config.toml
n_layer = 9
d_model = 192
n_head = 6
n_kv_head = 2
head_dim = 32
d_mlp = 768
vocab_size = 8192
activation = "geglu"
norm = "layernorm"
norm_place = "pre"
norm_eps = 1e-05
positions = "learned"
qk_norm = false
attn_scale = 0.177
bias = "all"
tie_embeddings = true
parallel_block = false
init = "normal"
init_std_qkv = 0.0276
init_std_o = 0.00652
init_std_up = 0.0276
init_std_down = 0.00652
optimizer = "soap_variant"
lr = 0.00798
beta1 = 0.95
beta2 = 0.95
weight_decay = 0.018
lr_head = 0.0108
grad_clip = 1.0
warmup_steps = 200
schedule = "wsd"
decay_fraction = 0.914
decay_shape = "linear"
final_lr_fraction = 0.05
batch_tokens = 131072
seq_len = 1024
doc_mask = false
train_tokens = 458800000
steps = 3501
dataset = "wikipedia_en"
Each number is 128 + 24 x the weight over its row's rms, rounded and kept within 0 to 255. Layers, rows and columns count from 0. Numbers have three digits each. The size before them is the row's rms in percent of the matrix's.

# layer 3 MLP up, 768x192, rms 0.259, rows 428-521, columns 144-191
086:128149129149136107173147157138154132134141104134074137131126127106122141161104134094142108144166131091100142148138142114099143110128107096159165
101:158130125118140105146088147132095179172126076103148131115137112118128176137081100086131097139142112127129104136124124157127094162118113116161158
096:128176105119138135155168146111141162130144105094101140095108168171129158125129147169180075140157171062149103159085132115106142132138095128134115
101:130129134135143100117113107123097139134121133116096169137114124102138122159117120117078153162163108167091109150138090122108131095107143139119137
089:160135153127155112156140148130147131100099122108135116121111139149131124160105117145101143132099134168117108122125173137113158122114099132119102
103:121134100141147144150107166130171148116107124105112151136109127105154107128095114085131120137143138150132120082165051141140163138137150105145089
086:136103109130113171098122109168112139072098131127133119132154123103152121122118154158132112160171125135147135138108177160153168124114110118114133
078:127106125143096121165091119156154151164167123141102122120106169101094133112126137151111150108154082184120109124147122123122149102120161129108133
106:095140148135156138102109116133110166133078110130099130144129159112137125119161123129133105096121087133133148129136115137118143111120101094129122
112:077168136100115129179138116144106126119144101143147126133145098082133076106097112169143114108144109088103138143145148133113107169076119099108163
094:136137129119151136148102117130134086117121075151101132152087159129096182116101127122147152132155117154159138083157136108136139151134072089113096
102:116096088125113134132140158114127140149117152154126113122077131138158113126114161112070144105170144097124097125127141119178207121087131177113042
108:110172110128110110084121149094146120160169113127149146154162109130161168144141115099138146077141167158132126107133138114114136164139104164146090
097:109138101138133117134153086107107129074146152131134101135092159152164145133083146084134093129083130150150104115124135188096149102123179173120117
097:128130165104132139113120110094124088151124132121134136141091149104116123103143126137127158128113133099146134147164124151095142122113143100090140
115:091134128146156154133113154124144117131104129105124159149138108130097159134198122152159118136131119116127134151151127140141144163081113125142122
118:116140137140091140094122129154120127175089117145147121146119118128054171157140135102122145105109112147147122124115117109130173132128115115120071
091:165100126135097122127110088148141147127186136143127106118125102140083132135079113109097144120089153150157105121147130174100132114102141176165123
111:139168141124137109055119131102160148123107170120131107071171124145093144084145093132101134087115133066104140088115153119163173109106128117111129
079:165136127139154134113116134125124134108135111099141134126163107110106173114140131107208124132136147123107145146134177097099122156129150129130143
093:143105166099117128135137146152103146134126164136092107134091122123173114144143142093100110127115161112161056130063145120131158107111143164128123
097:128149136142145122161164160125086168079129143111123149152136078110132116136150088131180149154103131089122145088086148131125130104122100148091178
095:161120122171096168164090155160132140149134146155130124157089113153137081094115148124135151161155120111088139103124140076160136097115155159133147
096:136149141142105120149119110143145152135096119114089078145138158172167110130157132089168111146147161114132135138106140123116092150079129103105111
100:139114103126123109127125064112097145130120152172129105110134122190099137106155080150129149120116147101108134151126140115113112103077145122090173
103:124072159099152129116104098156135120080111123143134101087145137122166134124094160134110114097116123129114146089101134138108148134124125111153098
096:124167126120172101095127143089137134169143158128170155151098098130155115135134130135155118146142150121139131149139123090120143109153102111105156
096:115156098153122142105128087131152124135115148134100156103103145101100161121087128131086191125134137159084117130120119140170136127159119077148135
097:126144158115158098143122116150116135128120106130127181147097106144145154088115134103134127138118122120147149113087135149107090158136135118114130
104:127136073089118140073144133136159108080124166142145136125184106113104134140137084131101118128166069130093095091134132160109130127137103124133203
099:138119138123142103175067117128140104114158080140124147108121118132136151100135125096134091120134096129121116167186091122123114154108121141156111
092:153179171161109169074111128131129102124119137138118130136136141139134147100103100097096122118130140131113137151158118071114124159159152113104105
087:160153090106122093168119134136124142105160083138098103109108138123137127121087135164132134129211142156183158150168129123149136109130124119129150
097:149120128109113099148107134141180152115124153127086164138156148094141142067124138075153160148138127133137136119150112116159154132150099136125104
111:109119151134131151079098126106114122073158080081112119158109119080132122124143137126161123123107152152136156107117095165159161102117148124143155
114:118146134099088170114141137119147081062123092139097110071154096140138116100143103139157118146140131115165151123156107110171102139129075112119151
097:095157134112116123148114114123109082175118145147090110118110071101120169147130102112116145140137158138148107119095129170094114120151137114138124
074:107069137095119134153147123140134133140094090138113145095119147088149166118135106113115136174107124111119141118168145120159168144108117095097112
092:106130142106113118150160118153085098148115130130131136160135140105132093128112124112118123104087079166125158102102101099097167153101109120119203
103:174123103126139137157127149132098121115148132121185074105139136122126140158080098148168160152116132117164116136159141099111116135116128152122095
092:126148089119119149107133155172122145122130063092165132116141145166133103127178103119140171106134160133136098109124085146140149122146080161094114
125:154097095137101096122104116100146116131160172133123130129109125128125169134128124066117147146152131191130162100162128152120109107120186157134072
102:101122106119111107117152180136145100119166124069128119118087118077118156134106088179168100128093095157129141188109090131152085132087129140113098
093:112139109154092132160100139151106126141137121106152125166131133110120140126102124118102124147127133151123126104142116103177132134134097110124096
115:098097113125120122151099123131065081147170111122066157126138155094152170059120154127104120123084077141113142120132133147161138097111135102139105
098:109118125089091096108098133154096155159143113121097121151093107127127164148101093133094125144141124155129125107153101090111119122167154141081132
091:122121116121152116083105124152106119151127142135134143159138124155148145133137118134121116099157092146117101105122176136120173123087119107122130
096:166100129130105124144152175127105145109116108122149115111110120109101122129152146139138173122116090102137193143107130105172111120146099155106161
110:124142140111136110136121112120054125101117110174108122111127124115145166131125095122085135094113154153108135142114150108165152145099139098126128
092:131160101092145099110200149090172127086135121135146134139101070096122152149142126134141078130121130119100089140135115104103155114104114138120106
083:104120144131125138132080110128089111126093133144085132104154156093129131115070175151113128096120113125144124157164184120150142122143130153128117
095:113121125071132101158140107147131116137151147168100104138130140131145169098105092140107108138093139184142100112152152121114135147138160110136106
096:147172121103087154129142112158136132100119163109180187137117124144100167155072142126131126125137106126116161155125103120131086164105143110116141
108:108189132104121114094123098148145164150149118128096103133105109123124137123118189124106112115123146188085140144169130136157135124152126144092119
094:098158075070131156095160115129089132097151120131126148091107086147111133144117139107125151123117130147136164146056112092092143131159113128117132
100:120115109098182132171133109110123120113130090149097162118128084160142139142164147136190133143154126104105097119165116147118112119126132159101131
090:097144119142106128129127115128105164106150131138108144132151122168128106138140097146126115128132134133131112110154123125186147096115171182110082
091:169122113156132114095155142179127131125167113106164144092098137121126136107152096137105144152132124110119146087150195161098153072105101122169110
109:120101112124139125124095118151129143149117097126133120100141172089090123144129108147107171146169119117112111134152100123082097125149107134088126
105:136092136095105121135082159121090157102083158148114091144102146120124127112110125152134126135125104144123133141138137139118104128135170095109102
107:149162121144093096166139137113094131134118119164166112116145103141149127129140125117144155096105106118168171135136110105155079123135118154087129
096:141129149079165120126155109110161134136102111126173124138128111111131145117125094152123079131125176127122136116103074128123156103131103118155110
118:145129143125099130162131147102112106081125128088137130158124106126125102138121083121120139146138120125142132136122119138096068148129072108070139
094:150090137129129121136067169093103131105144134114153108112138121156119151107101073155136089123135087151106147130129142115126134111077163138147126
093:089181174106141150155107144098087143112144123133168166093130105138161141149114088129134127114096163116111124143102159133074121092121167127120127
091:139119084113127119132106122143138152147155134074136114091107114110133114141153159138122124167131144176162091135153146136114163169118110108146108
116:118115100089129103150124156088118126150064098155148125166130091115100178132126098129153116147163152102088120095112129094128142180135153160147097
092:172147168127116109093159081129160150114152120115121159159130173166107106162136124140129190137143111123130116127111062127121107105142146127146115
110:107179081124110145100126153076142124152140135115145095133132133104114133119144136122147119153110124099144151159129119143112092090112141178129104
104:116077081137165109113144133145108132130137133174157115145140137128163083152146119147098086135149109170117124161127097131121156167113135136136113
086:094117149178097148148114061134076123099132131141128167124120103112084144122133119106095145163128127133104164166132131136137099123147158151102118
102:169149092149122153094107123131145124133113139100154142122149084122129142110101170135093102100154137116102147112134148169153119112156103121137141
095:123131154123135135118116135101126110138178173114121194132184111145102137108142124136172131148126140107154089071141140145125153100115099125143080
112:159119126102110116133091082099132146102150115105133129076122154121143130138114115139119142152172110154125150168155144129162142127156136114079149
107:119146111167145127107115164125132102130117106138170122151116122126114156076145139153136119111103134160090136139166168097159118129148069146117092
084:117088118175111087126127089138140126108134124175133096137142149104121151103117108147127164143147108168108143152106140116192169124141169134104157
104:142126151093114120142126080126108133100120136121172125130141158139154123098137121153109100123092097157159091119124151139150116140162151140130142
087:095146120133089114157141129110120143090083107094166116147129167105114105100162145128107152095098133131089118141176149107121144097119152147142150
108:113188138105156091126088121148159130160114163140132121183144112127145152134108088137140134131123145128165102132115132103105097117144097108190128
083:143106178093146102125149166122110113131149137121094141129097182142095094159127139113141137141120135154108131158108111143120129113109132124122146
119:145165132073131131122146077122143153137130123107102131171106104132128096187131125102115123151143136164140110125105114105124165149181133131165133
093:107153106106124126127122129132124156125145108114132119130131126150144108064092139103122069137169123093112105110125138136104172180133103131126133
114:092122150118162163155122142134156129122140065116096116118125126129115175136137143177168058172132095107123125136114122092090149127116115130127141
105:101119140149185099108116087109127137137126160107118136124107101117131108132127130151126106098129140113161162107126088100106119127126165131157133
118:095135135130128127160168148114128131099132125158138146112090102125124169158131134148180164169112138142103142155111123149123144105103103132096171
099:120101119147123159113160143132119121151120146092127137117173116103110121115129139114112151124094116080075104125141165128200109107077118174146132
097:103088117120138139134148120107143108060118110134084168144131144122145129164099128162140105125098128145133108159139120098139116158141124147104149
095:128139103149101157128136123147116086163134127112132164148134141110146109103156132142081181147144123146084127109169124126146110068109137184133143
107:114091111146116152077168086134172145108130083117172171143123148117106128163121116095126113110126113083125114108081170145118164114147155146137161
100:090108149141099162143114134172122113146085155117113149146107164129140120082150150121119086131136120123117107151114136089117170101175063132109152
095:139103177127141132103112084099108146076133154118109138130134112103159130145129152143119142149115100132139132148152108137126113147139188154152111
088:118151168142103140156096123120114109150165142136161126135115130160172155081128154121117127136104113148131145147151165135130112109121152101118122
096:129151173141145121171112105137105099102156121129117130107077146163112086152153165143097103113158145113108136131115127109195137161138131121133151
079:159100149130136121132142145125147133159154124119116148134153154101123055097103114099156102137140113104131187165124139145122141162159164112132128
# layer 3 MLP down (transposed), 768x192, rms 0.227, rows 428-521, columns 144-191
094:120183111077152149115102105128129141116110123097173081173107078146150101118098170150140156115128126120141144106098137133079128143167115119150145
095:109150111117153142087147128105171135146122139165136124104087085111154103154132141131148117183097133124106115123082079107114148130107111159099125
074:103127137161133136110131134090158113092137109139115125085137129119151092137127153134108116129095144131179093125160158134101116145146187103183110
090:104126114108115170161168148116133161143120101130130170127129118108139136125131105116072125094156120151152112162141161118116169152117118124125130
097:181120153161115138141139116143136134106140082101095142144133148171124143140107152143102114123101117145086116145120154094176135133147137137138116
096:143124091085133144103116144112149122141114126147128077095157115145121125107140171159167171159124191104098127109125143099122120118155128118129110
102:130110173140101177083086135128100131131077170114105057104123106116162116132140133121086147136161133139167147143136139084174122133151127101095140
074:150092107145146113116140108171157095117169163145152149141129146081142136128155163114138145135157117140094124093127120098163147111132150147110088
109:115102114126084137118148106117114145111073118125097128144145171165140129137138084127149094125111142172115074155089171106129096157136174201107145
093:147104108162114095093113135097141085107155114114138098101138169139155187137164125084150157120097143167131150129140089169155129136180145164148103
096:141134097155168117144120145176092124193162087155135133162149146148102128105119125116155149156128138135138126129112139112161118118150118113134103
094:124138168130131136157118118149153111157114132145126139160081145152185127191134109152150129084111101084167149128074054121119119098104106082110141
110:108113100131097132141106108116054134145136131085097150103085117128084085135095114127133096125103125137154155092063096100123119137132101138153114
093:109156119130147157093092119098123112106117108164108156113151094160085152083142140142135123089131110157120146093101130154119116150094137113146153
099:126134147126100172106137156128165113121124089126135133133124147112119134117164129133084137112137151111152135123162175130119148127144113149117116
097:155125147133111126120113140125151178159128131115132144158118150154137119138128169131119141114098152114178147128082119079107126110181128179185105
106:139122145098116127090078100161144143142114115160100116151142111128135108106122173164138156083103106116145119053125107178166136131169148138115130
094:146125110138100122131114151149133130118135113145104149102112079133140131085083138115152092137100112089172153095135159120132162141089064128147135
098:100134123119173096170123141126099133174125156117158145145183145153146120113124113115159151093142107126147124102127145112117103132085140152117117
075:127149152135104137148153164135122140115139122148151136119142123169153096138150110131124103149164143113145113141127097162152144115114056134116118
091:094129118139135101124139113172148107142167103146164076093166126109110104139115152136093130110085137127166118124145138170128129140119095137137192
095:130128112196098116120142072122104104093104153109145099121168125157126110153124156145095128096100124111105156128081137085147105145124144141093079
122:139093145137138141137098119120107110105140130162131124079119108155095110104165096168137129171116137106138201115144125126185103105118125160148173
100:124127164163148141193093161123130132093149114113138110078136118130138143141119120093142180077156103157150123152087172101141088118136124109128153
094:136118125130115115116148134118120132133141176132162103156108137117087082138091083145138173154157188094102108156107113095087111126166168098150146
099:144133143175094138108128146141165147149122125120136101124129150161104131125155117127134132117115130113118148095094137098155129190132131108145150
100:142106120141137087139128154133139118175122168142123136134147111164115095135095123148127147103122163119170124117164068160144109149129133112129158
102:129144142117136134154143129134117151167145117159135112179110143122114138155111155152088097152109138155079147147100167119175106177143145119149138
077:091115126131121150130100105101132128111116108139118115127125115132138145119147140091150153117109123138080139164142149148093142136125094116063073
108:106139128126112143143128091139122121148151140122116095157155152156132124097137107120093180104112148124110130070089125159135114064159139113150162
101:106114110166153115121129134149092109171120111143113121080137116094091146109148121122101150125088102132140155134129133123176122094151071135152148
106:111148175125109139124132131122155120125125090126128133121141133106119114175125112117149154114079110135105108174175141128142147110102130137144126
099:124138115107100139185130106166151130127128102151109097125138130148121120137108151198152127145138119109128133160100111151127097149134137130169143
099:129100171101119111118151165104120113139107124108080120114139124102087130129100111102146111083117148139134118102126174114124135116125076077120111
108:136120143093137088163150147135174160125128121117176114135102138172150121156088085112138086178130139098180124097109120096119150081129156126109125
111:099123152173156180142121123143085141096120099081165100125115125117126104087177092151080090111151120103165141108194128099175126125107082119106173
098:100106127100172131160102117140179142125152129145120119122152115131126105105111126108081137124154112135158100107137137120073112100126123131145136
102:120134133137159109075124094114109125164118146088124134099089134112131117152092094123087159144176112151096089105090174156133156118091127144127124
093:112096144139165122133141087116141146093122130162112147115160097114091120154096151095159066099158097119124134164161129146139113108108139153164123
114:103122155084157182130151154141171108147106133108171119088102126127093142147125108122081095155136109113097130139103104111132108164141122103077132
098:106148106130145139097141143174167112161150151115148101113108097151135106108146169123169121138154153117110167152113126138110148168107112103113144
096:120179120107131149119110109132100116145125128151146118110092090170106133120116089114094121140116118107091107098108116130090147171111105110094135
110:083126109099104173120118136120123147124105109136111149130129105121167147127141113130094142167123120099151142157084180158095157136130150119120138
096:137135140137158129127148108150129175128141106128126135097120088120140150171132087097109143159112123185118120144106154104130131167139076144066092
109:122126109120094118082112133137132140123158127123127108111119111144134113108163184175137149144142113173160130129148137040156096135084159102108113
102:127096156111100170126094156112160134126145131134088127122128117135104163176144112114065122094135141092112109104173182133152151134110098102142124
100:126140100133152123111130131138139120106157079158092130170158105134156106132164102160104106069134168155106162159122075138126137115140126134114119
098:125098183169149148136167115109113119162104175138154116170130160129106121109076103061108116127150160122132121135152141154122119136142133146151115
101:071115107139177149146129065140125130112129130126167141102133142131162113121138136096133115139144139133129107144140108128135150137113092135096106
096:116168125124106120154141133137126117108134124141118134126118125161114138095171095126137145158124116134123161102153098094120109115156141141121102
095:129145124107138150097158155106125087153108132134147071175111108108078139139159112134100108146138138128126175142124111088128084136134155132148074
098:102150091143120108126139179152123125168132116129171150146139155111109145084117114123087108126163106178154141177172153177146151113129137099151115
089:117117155098156143147115137144118143134123127124143111151163140144162113159179134107115142126109055126142153154151149157133103116150147138134115
094:144085145107140135136148149109131128112134132095142109130168125130138098106141126136156144130135128119134107151165149087101142094152144160174145
093:118129131146149147082111119113118174093136135118121101138129137097169157126104115104112103125142102114124079156162122078138157140178126099107139
081:098155132139138148148201119122115120106121120171172101165140114090125153129109112144096111126152094070100101081113166127123151139097086088105111
091:150107100149122127108139148129074102137178117084166152162098144108116144120110143136113157123132136074127137138109146112101091123146167125125153
093:176103061133127145164119127123124119153103128129138104112125113147127100142103104126141149142106104122206158127144141137115156138120100117133107
104:117141130131183166152133071158106145119126124106161137119122132106133137142171167155127091157158152102081139172090167105129182097109116132144111
088:111159130109183127133132132149188123082131092115155144137125114123150150153140122139147150121144154132132094160156146094111137119141103117124076
105:120133156124166123121117156150133137102135133159128121115108137129125115139127149137131151104119162133105111142168142086164105115090104135114130
083:123133119098104157161132131116127107151176114133111109112135147123168099147128072099176158096095110113120132129146132153101114102098135162135158
120:137131113131158094151142115127123107144133119148089140132126117129124091147121164138130156158112132096119118107148137114181147108123104158132104
105:126116126128149158134130101116134118147145180144100126129111111136162135151120163092128147114122110128160142121162111142124107162145111119181123
099:077126167101117130124132099147125160111155125134142120136103105109146146112154129103153193153131105148163161137112124147107145095114139128138154
104:102075121140138109089113164152152134120106100111097088122119116132144100149106127108128162116117088105138138128101114120173148139096139175138135
115:145094138129112137128101089131091128129135151113103105146122120134153166113155135098131126142074125121131157148099117128141151121092117122136107
089:082139124145154097087119105186096153146149144134135100120137105092103127093153131109126116148115122099109142131111155100128147150123136088154080
109:123098147108119169126103147122087101100147162092114181115158122148138162100125115128125150145097143128167153128134106126139094108103122124118155
114:084146130142121143088127121156111151171101129140133136138147156130114134108134122169125146113151108135140202125180176127130121123104126124092128
100:102135142078167087145096123082122082129121131111110103117157093139147147133101138134163102112148138112105168133117157117111140153141151138100175
083:140116116164128095155134118151094098100175153120127164064111117155129103146162121163100094108124130123117119139125112103075154101130109111130109
098:133158132147142115100121125123108181101148181120140165113127129144138123122118113200142125147155119151139190107169160140120117094103102145144123
110:126149168101146128139121137153131118095121167158152147143095125130129094171153131132130141121134106151141124136135111103100167123102080153129157
089:120131092116115111157127127119137124149112112116100126150158140104134101112112099126155166128078115127155115151134102148103146129140120120127165
096:106148133133115143149170184152150130127125093170139109130129119102149113121121162123136130103120109123123163162098106132143141114129137098108174
108:162090118102128155101158118101065156179129147140138155173110110156151113103156110171132121168151138102120144175122127075148157114154182100133107
107:146153127146114168173095126117117136104143145170131171114104151139151155126121123114171140129152150127109170081156139123100108141133132122132109
105:116147132120183100162108109126088136089120137159133122150117127080115135136162085113132087149180124125086127136117167118120131130106104133186134
089:114122127140157099136115166104099151134129129110099152090129130110096159137145162100120153061132112131124144137118124122118120117086119121122142
108:068144130126143150163103141123113115160126119107093169095133126083142133075161162102129142125110134128126139098106118155114116125123127145182129
087:157048149128101109111085109099116116121162130131122132112116140159135108131106124128125163089106115132094149100158126110177180100140185162095117
114:099096147112159115131132108126133152095117150145109134169122118139115102142145173108099128131129133138098117133109146097128166080096083186102118
093:125114096152169071112112118177158157130116132144141096144078128082132100164182135132132125145127094086111140071134084117148088107122114144111140
120:112129120097139104151112156079111130120143140158132158043123142148123126108102125136183150110108127153093103142148130141093109107107119129127147
099:141130166122130113156123134110158120183138165089134123133125121113146162150137110134104097092110152153103127171132170154125118120161121136116113
100:124120104159123120112133145138165111096120103136110163157138149139147107098117113151153142128141092127135121099147154133124142163113082184098131
096:114127118112148154177141152137143081113152126172144149120154139141146114130120083128149124152164106094115111144085119119079143136116081098139173
103:117145182093140152152169104141170128128115110140108121114138164164129140134130161100138105107137105086157148120144116135117096120148135117140139
095:152140140123141078142138158110105169113128128105119104112122166093179149162124138134179177134100116126122105168169146154137114102125145124119153
087:136108096103123130136107166134174135104129123130063140115147150142125149178110152141075149092120124123098090144169130171157132147150123124119113
089:106160111125111128130116153202096111141154099118125119162139160102153113150113136123083137155126142109122133121105159135091122122122086153098130
098:139146150118127154155149075120123136157143124158142128108124108130158111154105172149117112092112123130115113118106158131061170122104075121165129
098:163104143161133118146128128104103113152129137144108103111112131136135110135134111114105119158136110129118112122104135083131130101108114085116115
# layer 3 MLP gate, 768x192, rms 0.254, rows 429-522, columns 144-191
096:114149123105140120172136135145134120146091129096138139133163145125154132094123103125154114107146114071118140178092093110138184128113110165136123
095:099104130136124116126189147147146136118095084139127146099137114144146096140117156147135124063141122124189121124130166080094083176094133120104117
099:099139131118148115125149107153116184174113146178111143170158118136121150117076107126140114170104143112117146116177144085071124148121109130160123
091:106130121090110121118119147146108120129178164134143134103129142148095134139141128125140115117119133100165131143174096173091097116133136132164131
099:100088131145078117118113151181171155111120144127166140104057137136121125172147117123100092156146127169165107140150080129135175128135148125165148
092:092114094115105166133137140086136149090131139106136070125152106130155156094123149141115114142162139146147130173103149145154147103118101108092132
080:092105136076178058157187121150125133151141139132102135142114139140122165115121111133084156123113116183117145098146111154110121107135123125129108
088:121129073146103111167131096125133113131137160108127133151114134118100096167083137121141140138098121123161107114120111186153153169130185132125142
075:135208133117142186114161128118105156165099132145149151181135114126131102107117115166144134127148138123139129136154127134104123161116132130118104
087:138141125109123181139111086126132088155146107153117159130147113141111120116153141123172134148172157113148110108162110168170116156129123126113088
095:093147104135114117146070123116136098130105115096144142102157131116162149153142108142129124110087104142145133173097114111120134157110102118094149
112:145099168130126171119148109168124142151124117106117093127103123151108105141161154112129121123142109105170123151098192123165138120100103080116106
102:102124088151151134091180157115089128111145141153136102147102116130099136122063160119138129109116132131129118165105154108129159111090192179123156
092:102110174096107122112120093106131096132124121139102118106131125115144162127114101118187125124105138102147156125158151124102131180086147135125132
120:125108166170107149109119159141136145181115142126126106111126123152133147113115150135103098120123146084172100137101179129140162175127152105145110
113:132108146123127105154114112136127138151113138140163153155133135117120163161098117142092113146121085127110117158109129145158128165120169106116133
101:134143116101154132124139147062120156134158115067135087134110156163148142124162146141118108144129145098113126137083144108114079143151126135102134
117:100136091140116171146174122166110107130119120154161108134116078149152136095151128111176093190121105132156129133137082154097123147136118146162156
078:157117144133146118131171126125092132160140104086146121144101123070139093156115133124150115151091149160082135152153125149146153109141147078113080
093:132133119134157146128113148139124131131125133172091120137139093122149115072152164134148106141110178129114126101115144114128131119108168118166112
094:158050194148134136180128130151087119136124157153083106162136119121121147087130095133151136146099142103127109073115091152133129172145102123108106
103:156127133158152136135104115164156149120111160137121175158098146155139123099114157105141143148102135128115154122155155106170136139144114130131138
098:143116140193117130140120139122137125179108129105096072162160158140157092130181112142171109119122124146149141140114156135148138127119100101112138
097:122125120124156150146148103146087116114122157151154103119158142127123112122144119141148093113112135148090122139127151124132139141108116138133141
102:123086161153113094124112110117136103080092154112106091141138164142185122095159144093116118081120133086146127106093089143106118154167109128116150
095:128141130124159105115161120155187123168110129129125076139123135159156104103135105096140138101131109111092137142140151155160070149117145135101144
101:136126121134121125111120151134148168121133127129115111110140193168133100149120164112157108119135164096144094163138119096100102119113114143151141
086:124083099154122171154121077079164128109145121139123116134130119084136098140128075122129094136170102154092128168135159104143147128141105118122109
105:084121119089118137127134100147075134133102140115110114167141143151144129097145154133118123132169105085107154153123163156122153069102151125151140
104:124105125123116137166129144165124116122131134131094119116115102124132148143134106099155086148111108130135155131130133137146097099090068166148145
101:123166127123062138107129142163119087089137124139081127110111126102122163155113100097093117139158142101093137102162139100127116134128138111148097
101:133170129113140117105129154101157115149082155101135166108166143097101137123147129066148102127076114075063115088103125163089160186105139113133112
096:128130089114140116153132074183128140134171124118147113089145097130171129125147108135125074145152078119094131126144071113116097176139169168134143
108:113153138136119104125133121114115098165127103172154099094114130114148112167096105162102149104171144096123122114150159121103163170142097096141156
099:129105128149113123078115129143149116116141131137131115136106119146098151121112105137141125118111100122112153132135108139185131104146162112144123
094:171141140147103109124181127089156132127123109132140121093105080100140119093137145112119144086104121143138131141098168120132165153116102123122107
091:143108163131116120090139144117177126148116118119097129111161132160125185135117152111109171131106122108134132099149147112141142166116112192127117
101:084123126142116146153089140187152149122131129139136174128105130112091128124136122100087103111182106134083135099112105086109126134184118116117110
110:160160092089100136141132156105134144124157164098102116124091160169095136137132081133113121118165095129162123108148143145129151146164119105128161
099:134130070139170118172117127161162124137103138127080149130141116109127156113110103121102097129170118137124116174126110106109131109166134151142105
124:178160135100165120090107089111132132128157140142121111114110135129128137176129116084092150153116144158081155158127137132125129110101173148134086
098:167086108113102131113113096122086151117135135150147134156142108170094125107183158121136149153151130100103148129132141125108170110155141142135132
101:089104107153142143141157151130136147154150096141136133128152142123127138110132118098128123090131109136166151126134144159137119147140120139124083
109:131180134096131119163083154176152137119198120139099086095150151152131139145145118115130149097126078126153122104143135127168146087172181071121103
094:134135131140160128086114149114138160102170115108144146144117147110139109116117133149112131104169103143105143150165165130121147139156108111130116
092:096130134129066107114149148124227114131142100062154117146129105141131104087095144139097165140095148116146158127107102084120093123116144126154096
090:157128102157122092161135123128174120124131127134088107146125119087133105134145095134119129121113112105138154131106138126107109143130112099116123
118:141151112167118102112108121131133131137121106126136161105132121097107157120125149124088096156120117075090102160161119133065122119151133134140150
099:104165120151168118102141101104136112123147121140123139137122142148087106097126060135113136110121135149116145154142180129094148118107104143146112
092:109117136150161116162092134152092116122073142120109125124170156093189130141098106144156145127125152100099098160150152131113155115140142141137113
106:174100152109070122120152135132156126129138080155142120130136119164128157138146147104146141154124138147112127092126115129103146157149176137161104
102:120078118101146123174113095107109141122119062137116116120140125106137183146137166103128087139107115142136151062147140149153120099135147140163099
105:167085144151116119152108163130116134149131147168131146099108121117095090162081098139123157144109173098146109130117116128148093127144148116096152
096:125139143140156092140127099117160184149118134117151102128089129161109108102133161091137130135141144141118125116182137132140109145146120146139110
087:116104149138120129153130117134162104148093149142112121132095194129135198123169122119093135126157139129086143103110129158164119117123133112134165
091:140113084136167107081140131144134105132135154124097113109103123128136141117106121089195118109164123117166087128110130152128153129120113070080143
103:119127143133099116155157113160170123126111070158111113150135161126110134141108137141108077174122118145127131116098142110136089149118083119121152
096:097108119164120119142142118126101117133126120164168127164128171135162135131128105127129101115095104112137123125109164135155166153083112100142132
109:111174129119151121090128104135182103137133112089135150112135135141159139096139142108105106089160106120112125116100142114109130106111102124130135
099:085144140145141098149132091126121110097140121125144123135169188123158148143103110111163145131081143095128106109095157152164112143137136125152145
090:149135120095137108156142133138130146095133131105143148108101133128176119098134133105116114116119144102142144144106120153110124125061117138145139
121:108174142116148129069120118089141113106168115101131096157130127136134102136136124109101129164161104137112082117109117153116088156160126107122124
084:170131128122131134097148161136166146130109086161127103143133163105106106119089135128149136096078174163127138091109126149171136150106139127146149
095:149114081110134117155133154170154148146125118134150127113129158095088111137122137111104111114123131121128134101113155090164147112155141124142115
102:075134142143134136118080161131133134136150144166142126113125121138091149134120135092167082097109084122121107085162112106116124181110105122121118
107:110112135154140071109114102101107142138081084134077165138138145102115133114103105121156152167135171081135148112130149118158152152136162148122107
093:116119131144083171139152114122161140135135178097134132098145146125156138117124101141131126102115127105070119122131119156130128169102101108072134
121:129071150116128143162143090163131191139100139093153151131172123140127140086116128111141131112165117102094096117104122153123161178176109138123133
091:109132138139104097152147101144184158148082112187058098177136099151139107166148097143102098097095095108135153157101150111122139176150127158154165
091:074087097082174117152116103133127125113168129159139124154141131098103137124099119086120113136121097165074144135128124195136124105115141125161151
097:156109131159136094122119129194152131117187114111139128116136132159126151161135114151118094095151103102124141094112104124126083115143147140097127
096:155122098108119133142136140161095082110098114152112094136157174122099123107131119103116124088089099127167136143137109131155138155147123085118164
095:114138095078118143098118103160146160079128085109112140079139147104149157117109138147131120130159111125135146149137104168138147124128135087103157
086:120145137137152126063160143140120134152082116127113100128178109134141131134122155140129116129137126114149092126145131172097156147185084152146137
093:155131130094123130142151111130089121149121157123130138148120129139122135131140145126120121161115107099133139126128102142123087110144102144128104
100:169139135131202133153175106177111118128125115109115120120132148097162118162113160175139089072115097124125095149127155103126135136139110143096125
083:144122100083151074134153103163093167095119139106126131153115108116147137123145123157147131079165098144134119131139148122107160136105108109133146
098:121113140112072140124188139107141141121146101112138135104108118153137105105100182119139120129143118102111122110130151121145123105153156156111102
091:165095080147128127125091105153167122153116109132104066133121091144142174115150099137145120116116164134136119118119137138096109127169151105175133
113:113127114140146144068112191122152104112150109150102081106143157174124134098132159121095120096163106130153162110133121156121130116094119150155144
088:097135135109108139147133151125140165102134107162112127179127154101138111124114144144143110122141148087113155100155088137126145111124094146148138
115:122112168098158140163131150152119137109126086097121077116172138112131088104102124175089083133071123113108112078115162159101116117124103143140096
097:127134126077066188156133135115119120125153125166116127159109134148129127088089121127118089125115086178125129131093136129094149187137113149100132
117:133153095134071128106141112121134129113121120122156099124127172141093115126119130096138122151119118122126140150107125169130161145104131176160128
099:121156147123121149140133124188142135088124121153131142156141152154124119067084143117126102074124147142165156094150114133099184112152123116137120
090:148167133162147144140099166131163158133121154139146140123142107154124136115158179134164134141147128100183168066096126171162171114140146123101102
087:143119144084158110124124125119121179106130119171110110090136101091144109127112158120152102148169140126106125150191152089093127157125173105140150
105:129105164170106128138082128138121062152125137125111101116129143127168153077135114137131133133109085137159119088158126127110110152198114070130110
136:162073142119131128131094103114107143134130160127114154144090114127124132166123126062092124162152161179121138109141122153111149109123155166127075
091:128151097137139118065107144128106144095120166186114119123100142096124172167106120156141125119107125173120098174150122126148143132115125116156141
090:146101127159132139099118125051101161124092081151134139153135107130075123111122153122135131155131116136150138136140139095127145152131126128150117
101:157131189149102130105092133113144129131151153130120092134117170113147153109107123117120098134129148170071151105099125142169110109105143123128135
094:163138136152126117118130115151146113126136092118112125121137115129163094119117116096142091144103104117134172143139139141075129131138154115162153
093:123123154136123138117114150116134126132091131145142121167133140140127140151145162160123077127130150104116153121140131153100090093163117149085139